config = dict(
    n_layer=15,
    d_model=96,
    n_head=3,
    n_kv_head=1,
    head_dim=32,
    d_mlp=512,
    vocab_size=1747,
    activation='polyrelu',
    norm='rmsnorm',
    norm_place='peri',
    norm_eps=1e-06,
    positions='rope',
    rope_base=10000.0,
    rope_fraction=1.0,
    qk_norm=True,
    attn_scale=0.225,
    bias='none',
    tie_embeddings=True,
    parallel_block=False,
    extras=['local attention windows', 'capped logits'],
    init='trunc',
    init_std_qkv=0.0534,
    init_std_o=0.00975,
    init_std_up=0.0534,
    init_std_down=0.00422,
    optimizer='muon',
    lr=0.0135,
    beta1=0.95,
    weight_decay=0.0062,
    lr_head=0.00615,
    warmup_steps=24,
    schedule='wsd',
    decay_fraction=0.654,
    decay_shape='cos',
    final_lr_fraction=0.0,
    batch_tokens=8192,
    seq_len=512,
    doc_mask=True,
    train_tokens=100000000,
    steps=12208,
    dataset='wikipedia_en',
)
Each number is 500 + 50 x the weight over its row's rms, rounded and kept within 0 to 999. Layers, rows and columns count from 0. Numbers have three digits each. The size before them is the row's rms in percent of the matrix's.

# up: layer 12 MLP up, 512x96, rms 0.583, rows 377-390, columns 0-95
# down: layer 12 MLP down (transposed), 512x96, rms 0.265, rows 377-390, columns 0-95
up377 102:536416490458522577577474532575428512471565429475512533583483477483496554428495477537511588551480461452509473591458385436544514587427503532508484536553456505371496477530449545407525408378494485511496521503468449523545520537482510456471488531462430474501528408488488527587502595523445548461
down377 102:461486439425529493441444457501485542505512631489509474507538447547444525417508502435448449587484445471502439563509399548479536489450642418536501514449516378534552525521445504442527542531532434476601525539494459484420506454544482556467494475475447546485507501495591531477367525458524466545
up378 105:521533489513494535471565473556557436550438509489524476529491463533566502410565590531466478535607501521492479565489486504492517513477465476493356452565463477503462476557383447497525566448518585518472534474400523497516493673513519429507544530493492471567525501456499594508577518431514621518
down378 103:444438544513618514479579382482529463452442526511507517530444468466409420402541484554555505558488449490538541460552526497520527421634507582512522467452515495518493513489539522502506433491483482508491520607500509499421531404494493470503438487549521514439534427501490411429545462507538522343
up379 103:601512512403482465459502487386519479479554410550490471619473520487500512420548392455466497504483584467403551510428489471521542491475541443561451500550489430489457607441563446547477500520467629569504469501576518504519467515609444476423535478538537519472501426418522478476498507487474497524
down379 107:541497509521496544531546581573552575459478583558461470464499486489529496529538527463416524533510458541573420552529558526424572529415395438530537525528451485525516475578496537577616533558524417503467460424449522488436485520555462474539573462452491357546519503473426490471481607492492545450
up380 102:480588469510355523517479446550492483487517547448575560512520529541550505448490523443535424466483515580393516489598569425499477503494555541551618593509536522515542459453561485582432437494417569522640531453492539567491552503489495535511508459488564490459457534475517494531472523475506535398
down380 116:527473426386421464528454448451499533504566525581396516465488439447573505530496506531527477505430411558492500455456556424479511484499476491479375446536450482481472441491444546464481485564471581578480493409482498419551539529428531442437521512542434521511547477562471537358526538461529504580
up381 102:417451498574525504537430487507526528491504592550514511568419470523509511481453575541557489482505525501551458531519514437617551453515513482483524481555500591563524526518522528519523485444520605514511519567522407584509500569629500528489444512518525531436468548600465404617499603541493484393
down381 109:520515461520518552534521559531631411465469475410496401454512498403497468529493393442489532496519422454457515452488446505460567515472483525495548576378463507501588453417492557497529516572534449423433419556547459448492451514503481489540547466481450491607510451555540461491528407426506531490
up382 098:609461453501435543520464563442593530432526588501554457546486456517454473526455568499478524460427436564383398511453400524568467539495473422495436612548492463479550494455489503517491491462532554427416387483491504577438522582506519555523488507484463480534458487470560486450468552501549527551
down382 107:509506478427497484521543483512449469484554474559590470477516545584474479508550501500528609547517473458451498443458526504448527473525531471460512442562440569538440388619507323507478453434463505472568530602408461550480492527582437529444522483571481511485472509518493397462499497497534519401
up383 095:556524468453550447564494473463606546462550552521552382589491501528439536439519512558449501478569482582524485492412553526482420570501411580495404476461511456492521570442532447508538386525460542474520511378524509521481555509362493488492480496526538503454504572490524553453475499425507541543
down383 100:447450434483578500456482470445501497583528528466452535470524492431474509508423488551530491441409492454465436412418546549408537450539538398430445480502476522513486481525616528498511483493483505486435502472501566450550473544562509453600532532521444588535486498523541628452515446372442550557
up384 105:447459492530496514476512435466439524585528508552416564434509533553587521607531552542453470412528561468495365458442520474426522447502542547524487559563566513448461564504532514411543502496477544458533537484382533530559483494528466510521412522402486521519494504513463582555431430491531389481
down384 067:511486506593541478539467472502451476462601459541429557479556442479584423557468507536462592483542484518497431496465455604418494506501448583619456492516456516448478505458548489525527403524552456553469515582397611437551499522509558490530488539542465544495450597430462530529486533533505435430
up385 088:427425523571566478542445462526483508563509468480531503512539527437435549572467496569506456539508511520446516565454434536564500560443551506592396434485414515479451480415601487486467431519468530544490503488459547465531456408522338494497476528437495461442489471576445483564476562572497443433
down385 091:600561603370435465509563547494465505445514416545480496521480526510547457458525486549476501489486482484508490520515534467440578572522421527449426434538555469518492492549518441502433465522468465543502481461503450457494483532555493584621585517411476577573471386434466609491494504500573547545
up386 113:563570500486597535568485487554530493503563484550481528497518535594500460512520433481475469418594570491417543496528511458432433473459419514482547649509482548541482441493544520462575446545493508481461307470561487566465484447529464443529499471542611507532477464507468512543489523471438468477
down386 088:501534566499454484397598547488433447529482492529532425500429551479419564489434513553551470536600452522541438496398528549536550435360592494515488452550457452463539507427552507534456561475470496497514463514586474390521529445547539481516503569438518546415487558438556555522481544495513511501
up387 088:462529481607442483466528497411450503487524485499457512576487489459417532421499431526529649444554489470538474536492462404512358488489451527554573405485552564538524534569487474434525532520529574436444426493556424512497502514587496461478515518526492501525477505441565448583538574443513561518
down387 096:580522545511408603554444480491504391583469565480537448517477566534502500550528392543471437540547546508456497541516485552455481580592433518498576560568595523478517527515521516518362514512550579459423526470510437428462501454493478571469584420490436542490515486493536521477558547476512478544
up388 089:403534553469596519504563586500455517493406527533518522554437550529404395468453467589410566448502529485504476533480401513422441484514496473499578538578556540512464487600586562534409508533510502549547463499535429448522427466538463553535526427461462441567456543502551490524501462469536489527
down388 092:490454432453500497410454477583511514471486529442550470429563526560566431523496566538531446538516478513479357476475492480530533511482474539563469584555544542386504477399491473499494458443568460576463462414453525493511445554445573544506578492459550459493516493545580487451635441511463576505
up389 106:541570498559449557536491603511478509537360504503531471518516502421456534457493440524508529491521505429483528527491483409599504364415521435565491539507398524519490495474519590484452586417508435549552520501483519421462357534478472489510439482517507475523433545466538502493535473505569414450
down389 101:539475417430355486510458480527534463590491501522435405540486409531524521557430545466512518485483478528529363496479538548413502539542474459567508433477552466453502418510505482505445462538527569481488425591491452488447584453513446573582494493539442519608506476553492507565455503511448557440
up390 095:538538532520539562520525487444466453453461432530452469388426526474594515554556497492484497542553472446444476604525505416514443565513611627487465477475539394545486554471528519521459501492556551502455522533452442511522528499462456514506403526519501490503471455663499527408540459463552556434
down390 097:461547500523469620498553550570509513488492470415436537476564465501413498522532514518558514437521453528565540486482554544570657469449460401580600448477508431563466381603458570491514481473531484533486483521585482523506525492529562479527508476438441499508503541592487441517464411460510476502